{
  "activation": "gelu",
  "optimizer": "muon_variant",
  "beta1": 0.9,
  "grad_clip": 0.5,
  "schedule": "wsd",
  "decay_fraction": 0.304
}
Each number is 128 + 32 x the weight over its row's rms, rounded and kept within 0 to 255. Layers, rows and columns count from 0. Numbers have three digits each. The size before them is the row's rms in percent of the matrix's.

# up: layer 2 MLP up, 1792x448, rms 0.164, rows 1049-1101, columns 280-335
# down: layer 2 MLP down (transposed), 1792x448, rms 0.0301, rows 1049-1100, columns 280-335
up1049 086:150126155152150159098127094159128137186079145181113194072123087145155124090166162131093120130153157163131108109151160165120145135148104146106134116115147167139122122133
down1049 085:038139169094158135108118177139147126140100148114118130154127101182154163150242102119089181097183164134124130028116157104121143073145098125106122154136135148116135120121
up1050 087:165083114102166150137167114093159154171101206088049186113173033133162181179182106099139098125087191076048215075055130158120147130082129208119143167120189121073138168183
down1050 091:130085102096177198155131122118143145173095058146124105081091086122149164131178059086165067109080170124108128075069138113165167178139184136126117123178124113111116154165
up1051 095:165113074095123100096165158088131088104106161170143179138103066145213102132122115134142168136089154196136126150103140177060133132085116151114132147154119181158142118167
down1051 093:138106113130156169160146121172151136114089113099196111166102161140154146107195091117115160130161099062161144154078166090177113154172145131052138096165136124066172134078
up1052 106:104094157143055136151122188161198128092180110106091105122117099138130109159111092102178135161116074086155118139105148128062129160136122149061125176083164100171130119112
down1052 097:150099146201138068181114121151077192118149131118160144125146110084174161121121107072169160106085090140191109134124130170140154070132156175183130113069187081120085133101
up1053 124:206128096102124094141172113155089119088129139081157110086106169142121189126122096126094144109160078113092153139174075093162128162109173102109111088169150191202168091120
down1053 122:132115063142134160139149100102120086140131111116134133132157113136124140136167145126132155162147089170166080100071131165158101146097075136164197121130198123129123139075
up1054 101:120068151119132164152114145154110139120139159123102141085181143105212126147146089023110096133125135134092123131127157061093147187122114091114151168117150134171137131125
down1054 103:103132125143123115111116076141153163091167120126132037147114157180085149115147072127171101104135098148085111105157187095114112167150153127084138111139156115144132111109
up1055 084:121086125118102093166164115136148204152099135158146138053131095087178125151104170141085160158106121153137116139178037102132098183149128156117062158109192183136092098129
down1055 089:161093138172096118095115150126098089074105136095106099150088161109088173101153136086117101032119165100145092146066125175082138130157117131121102146110098103086149092131
up1056 097:118132125119098148077161113134160168093129103084084155128141108112144115120137122094146133157152131137149149099115137118126136134090154192143117096150103111150114118153
down1056 097:098143138140076192132144155128097055135175114095129140153103138150139119181101131064124096049117193140151124094182113159134127156062164146192117094137155085181140143146
up1057 094:129167128185126123164105123117088220109118176123131131143077132119069120211115173054166123131153141113082074126111101097106188178112127087160040115119119084055162153148
down1057 103:153186178190154149091160119063167141145149173151143142167123118149091128204120129072146108128147116184105078098101124087129121053125026120134121093136137094134117095168
up1058 092:080188139050135128117220162092125130172171177148131112121139068156108150133175127131116132117121167071177111090168083143115101127164117132114114101103078137180132168181
down1058 091:122133159141111129108125132126118160149083179102201066107124062122149137163138087186126124088107151160165094137192134139169122154169156147110142147168110118181117147137
up1059 104:086121145110067099177174068184125142106117131079140135168141139106098128146138118152098116154182153169146196126091113090126098127122170107103113136158161097173131105152
down1059 101:093115150154160158130106111115171197057092154137147093124059126143108108096108084076130106128129134094125151132176117165124123166161111068133134081151137113076142156171
up1060 092:126161106112095118155153118095141152075162144154083140139093202173150172116102156151075186150065118161149137176137128107098109129121130145158196103130096113161135155112
down1060 098:124066144102128158176117143099181163108171074149073064096141108115154130079140124121090132111154113094149142069118141101136080112162159148139129095123119112201089113060
up1061 099:120147105141146138094133187099139091155129178119156120107157142177125187188151129063083117136154137180093127124099120127128121126075141153125159133112188158126102143079
down1061 095:164123190165093111121154199132106153131180112098100138136114134103182164177128120126137153143120092165137109087123082142091145150157087121156118173129108148143166092143
up1062 092:120152092150133192083093112129096180128137147117107166127161168113092178112174100160158162143135114071094088161180099136189156128082174175149147141180116160119118122137
down1062 092:167141101120148113123095109194140131124107185152118096186154082106157145165132136121123113058131161063099097106149185088130103099195121120146164099108084117149111143155
up1063 102:129113161115144106096122123145104153149120142111090188153132098122117112155145149182065146216147143079103169098124116158058189149123155132128124130124112115155096123104
down1063 104:165199136117075109143123086168072182136111093113087109165152156104123142123168180106123158085114129121078132071110066145128121158085094144077112115140102129218107127109
up1064 095:164101125131164102146115095152106131121151167121143148138135101152117189104163118060147121082158112078061138098093113099136134137075132189100151105097088106131154156131
down1064 094:126098172162107131140134176184152187126126116113137153088143149145123104108085130118126098143120169109117139131135094117139117086170073091164096144127133124105118103146
up1065 096:076116120157135124141126167132133169083142161150181142146050106140145149120089178142145081102142155130173189150085162173126060124125164116151102143156157117102162094101
down1065 090:135123184120133103118132124101106104141154148137165097151176041122121148127116139125119158119120170143117134159130136152100140156092080077106140060133160135148169207158
up1066 092:120144130132110138151201133164107138162142072092128146065120103152169207094151116142131109141140145106137117096131098110131185167073129106156135118163094105050151118135
down1066 085:051154123204109084124131118111138137126111141124081142173180082166161128191118132095208206058125144120213175101149118126169099090082163143095088171120109150158141091147
up1067 099:141130089113118044118148115125132073112124115132070113127104159050141173158076107119084152154165088078180102148134141139135079154141144091125047106087182209180055177121
down1067 097:170146160078109068130170113151118115072073133096131150088106139139179128143136070149109160122169187132171083079154111156091161140139144118051118150173159105150183166114
up1068 097:139131142088130103108148122110144170116098147107127151128129126144084167176091112120119074095152131125142111130171103102161138117173138147140093108162154166129157156161
down1068 101:167145126082132185147118184167172115098144114141102116125119127136157044112150128097110161102071068064060157098050030132123135133114099090093191084101091133165111146135
up1069 105:172187091072082103160127144171101111139153147127130056042142085101083162176092109141089144078141182140148115213134153125141154111131135105117130110088126097076115119124
down1069 102:187181110159125127146117083140122112095147097130109126088127136123158097113133092131170152149103094139118084157171110138138153146124131122109135150133109119145111112163
up1070 095:136174126158123164193173143216116130134131099143154106167132139110061155095125141133182115141150172100084110125110096127135158133099088049157099179138121087159139170119
down1070 096:118132156140168131094152150102112154121078121112125121118139065097166117143101139087107132145152077145140202097082139126099149155129153154147159131123113098095116124140
up1071 091:090176133104097103167100121113128083094085086138135109092128189115195167134099163155115119144112071090144089122119068110114158100182132123156139137154149138111158118162
down1071 094:083111152097125146162120166128103147128192092117127118152143134150102115099117116084148123108186185140123121153127099157173113124091109102124105068116137106194140060152
up1072 104:123137057069084110158124161069137165137151120166145174174137113142203175140134086116115175110085112128133159119108152109165123079089143090146162117081199077142107124168
down1072 099:139168122196142120109148137221093092098135066104190085082070137155075122062177068126145091128117087108132067128087076121175144138169124148091076132153138135098162132085
up1073 089:107123092108160095101130154113137133146185141129163125161081146143095102177139059119104163155139104142128139130099105147141085084081110125110136140088064192139114095139
down1073 096:132134136173120114108131140082138126142092105166091133142148126111158116086106123076136116135107124118112128185148125138090153141122083117150077102132140124070083181120
up1074 110:109132098169090144176091151175155151116196110112111134084112144094143119108110151155123053098147128132115173119138055139109183137115203129092103124173096118116148141148
down1074 105:144133123075094173134121098237133163086149181173145131124098105145162139119108087148101079148154114081110148119081177140123137181076212148150090130183110108168154138113
up1075 091:109125148136080185212109156162190121159100089174061125090142119130153123162110156146175096093098159171099082140202100114107130130187118186105086121181131043132162157112
down1075 095:074128098113103125207127120106201094182122177131161155179178183101199116179104101107167116121120109160171087060091138117104123170067135109154109111123135124124131133150
up1076 105:166090132141157170133096116123136146134102119175155148149122211113130076178136138157123125154169145179142144119102139185091164115094186132098173100152160156210142093108
down1076 103:115146109127143214148154127161173112124216125143126120059161123105151131131152106092112131179126176122145113115153101125181153136148099153092108147140101129118138127150
up1077 094:141148175084127106132080144113062154181203094097107117150151144125124139169173136116119128069150131156163142090160146161203099148138152121143060093106134083159105164159
down1077 097:131147115113115117086148104148136114142107128099162196153112103069114140141101090139093130080113176126109125134190080165126093055103095103079061079181120164183121174191
up1078 100:130159130098158096105146088104131113111135159100136158170097128095050107168119138083146131132144151077175081095114109148146137158092125100160113107172138134137102175189
down1078 090:141110092126120165142136169202130119098151113104151101143112133174143087084111093151087125186102192138168140163112075138167085125150065108114164115107082106181141067117
up1079 085:126103181089103055224087102123161087124073159071109144182044170193122226155150085118026170169160118162138144093110171142107113161095085167128124117091097141117114089114
down1079 093:072160199092152109105194159107049080155085124138132138157142149105070117152141121098131157111120077164105128137131153194160114107202120162098163116165142119142115111105
up1080 091:117163143141081185119178094153099120092185177120160139082162150078106161144083127085102156060143080153128163220094105160102083148113147190150156124116189142156121097168
down1080 092:095117105180112165148091148153158081154089141146129109098125100117109094131096094081184136154121118138091126106124212119081166092129131134106174149102091191146137155145
up1081 108:132160158120135105128144131123159127085161115139150142112145114070108075131194101066133100077103157102134112171139109131171143060116147136144096100154063108102095131141
down1081 112:114148098119107154100099096110135139120109140157141101137075135173137093165116112139061134095133149027141150127096126082161129126177119177112097146112109131145153111161
up1082 112:158154167113103169145107136113070123170108170140122173126132143125070149053086161061137125171151126174138180127130065094094134164083111151133145133177161098131124174145
down1082 109:144138174204135177095136106102145122147109107138142113155062153168097165128121175080178152110090140119114125123116148143106090149166110102109145117119130161105084087106
up1083 092:088157076185132088184116116139144180199147090165171143064171119101155072104167110103144120090101156138206121090177119129128087107136124136115124163109109147109142130117
down1083 095:102086176124138140114142103130131073088149142106092108116108113126118165141120114155107127136169041129151154055110143086090137166115100157105117134111206083128189131131
up1084 084:090132101129089136110184150184124114154123110098069166125197122144145113150098178100136142152170118108171163105132107134115145153148169128106141150151078093068149116124
down1084 086:103100120110117124175084144124144112126078106071145158077098158183147127117116154155146129156144133116160094068140138185112155149135196167088105182184145120134110110220
up1085 073:161088168113159151083115097166119105164113116090103134113179144128138136197136104100103076147110093155142138076179066137101152170109122143163137066110137112121118144122
down1085 077:148126117116119118101102157138104070132194147158178115149095105131152118100151179226120123096169153126087131073149101161108094181090168099121134128135144103066089136174
up1086 093:123098126134153142107076171111061126122148132119134150140132108164137116091074135148107224134164129159103160124110144106103162114167133118115149177105037121159154133145
down1086 095:133147128139083071165152121175123100127123128141129156124094092115116179177052061126154099175160173166166125121128190095161112074079084154098148107145171133183111112099
up1087 104:159145183138137105135122072119128126163131135135076100048157143136119122148189141111186125151145192102142130111164128137122132146086128111197083136094140165168103117093
down1087 109:128120114133103150177080192084110131143110122099087112092072144110139182135163135113116137133136185170182100142117126093108090111157068115101144101176123114135176076095
up1088 098:108167086095153107137148115136140126134140155162155157112118174203112161048118111104111161145126086104123103128140118137107149103163097094122099101181119125115153170156
down1088 098:159108132124112152109129148098167138150114203228118108072104187151141120110102088092188117114134130129143162161128101097124104139208080131134104184096139141183115081143
up1089 112:144118095131153110133130085155062140102120154089170186109087149077119118145079078154113103104111099145120112085149143124182140162150168137150158103074166148118180102085
down1089 115:175152153125146131097148130173156143100112137103123118150117119091027148113144122154125172115119133172126155117091096128100103180199146161162204096105163156149137179093
up1090 116:169148170192115116083057076092177097092064130078096107090111145153085138101109170140118117098111105139135136133107125113096145099108135107170139085179172113122108087111
down1090 112:171154158129141157109116075097191105127089099172172153168172126087064127118084097197066139149134086134122156137144061147172150180121064147134095125136157128167161133196
up1091 108:062107133167065111156077144123079113132165079122128128169127154107126181184102150101107165062148129136110118108134081174116140127153148095105115124084078145112135127059
down1091 112:153081111098177143055143097121109165118120113137125101106128069097130157122097099157169129095125108155140062116101114126150165136111101105104133121093097100134153135158
up1092 095:186106122083155126161165143152088067058107128123150139101106132110064147126137109103043127158118142166118123087166136102067165123083182209087094181183126120116026137139
down1092 094:104189092122113130157114095077165172096143168092078134148185144178091124149115161159148100120111160180078175165141119163135118153170109085118174083158134138085150045103
up1093 096:096165065153138177126120150205166075128131132055080143152131089146084153083157125102127115127126104112157105171075128075101107121104165141150085128140156085112100166102
down1093 092:148069114194090127109130172089119200069036093109142091122092154150184117150152187175114144176147137181111102157136118116078109132124178114151149099129111106081163126111
up1094 108:143136068124122102070182083004120187116156013120128112108137065191143148078123138096062169122144169108092154140158087112072117046075053112130115060100148109138112178210
down1094 105:135169103073115156107158113165095152110143127079121155136128138128164141140151147111077153129076146148130142153118104112154097133162110167091117131106128137139147154146
up1095 103:108113119099070063163087171160191111089126102102123127219111141088091090090135117091172094080124127125138132153149119106108146088090131124146143142165125122128120130140
down1095 099:161152093097143153174117186099123134088124176152166103139159165175150095124113133117159137102122151104177141141126092167109151120144073137117162044111177123117155189130
up1096 087:090151165038110135105117127119175124092111145121153115152116138114159119085214103115111134130118159127168134095128088152083148175124155165143121087173132097145137161109
down1096 086:072170083151119190148106111110167105159113147132121151135099142084138111105181153136085166102107168136188122162082139133176136138128058088092100122212095106094110161119
up1097 113:121079093208113158145100121128079162159145151117134211095116135124143099110118103177154098109128140071138183131076174144140138135117170126155101092126133163172180178125
down1097 112:134137121085181060096133049169134184133128133132109052110174118119154144086158131116085158154179120145131049151135160131147102142075075163136128152154065156189117060106
up1098 091:154098196112105132146164093129124147107134126154118125147154133170113107109088126118156146068177101143096089122088144088083161163126154099161169061146144147131114135134
down1098 095:127147121106143120137092170163058170105150099100157168128118146114095141120152142137137129105158076086074143120146161124147179109134156106118160138093140152120155070166
up1099 088:154139103158091158143100079106141133119071128116141169126153203095151073127148145077117189156106127103100120126126075102129102084104125124164126122084093148148116161079
down1099 089:115130105163161180119080153127130135095096158149119133142126091108078108094123086086125195162113095043127064133108150118100115146116151088144158192087131175105126095119
up1100 099:127185133153139147159132134123115096107064097151087126119122082126165178141172195154195151069101134122087124110127114189134111120161095144110094133223123104131093176092
down1100 107:187101066096153134136128116172120090098173132161162165086091106154152161119041106137132153141141096153113090106095135050126108135126131135110098036125117126091152086143
up1101 097:115120084132133119098125168089189213047076141129214104107184041123138194141151131097087121087125169136138171082122129112177139199160150082098155097105131145133088165178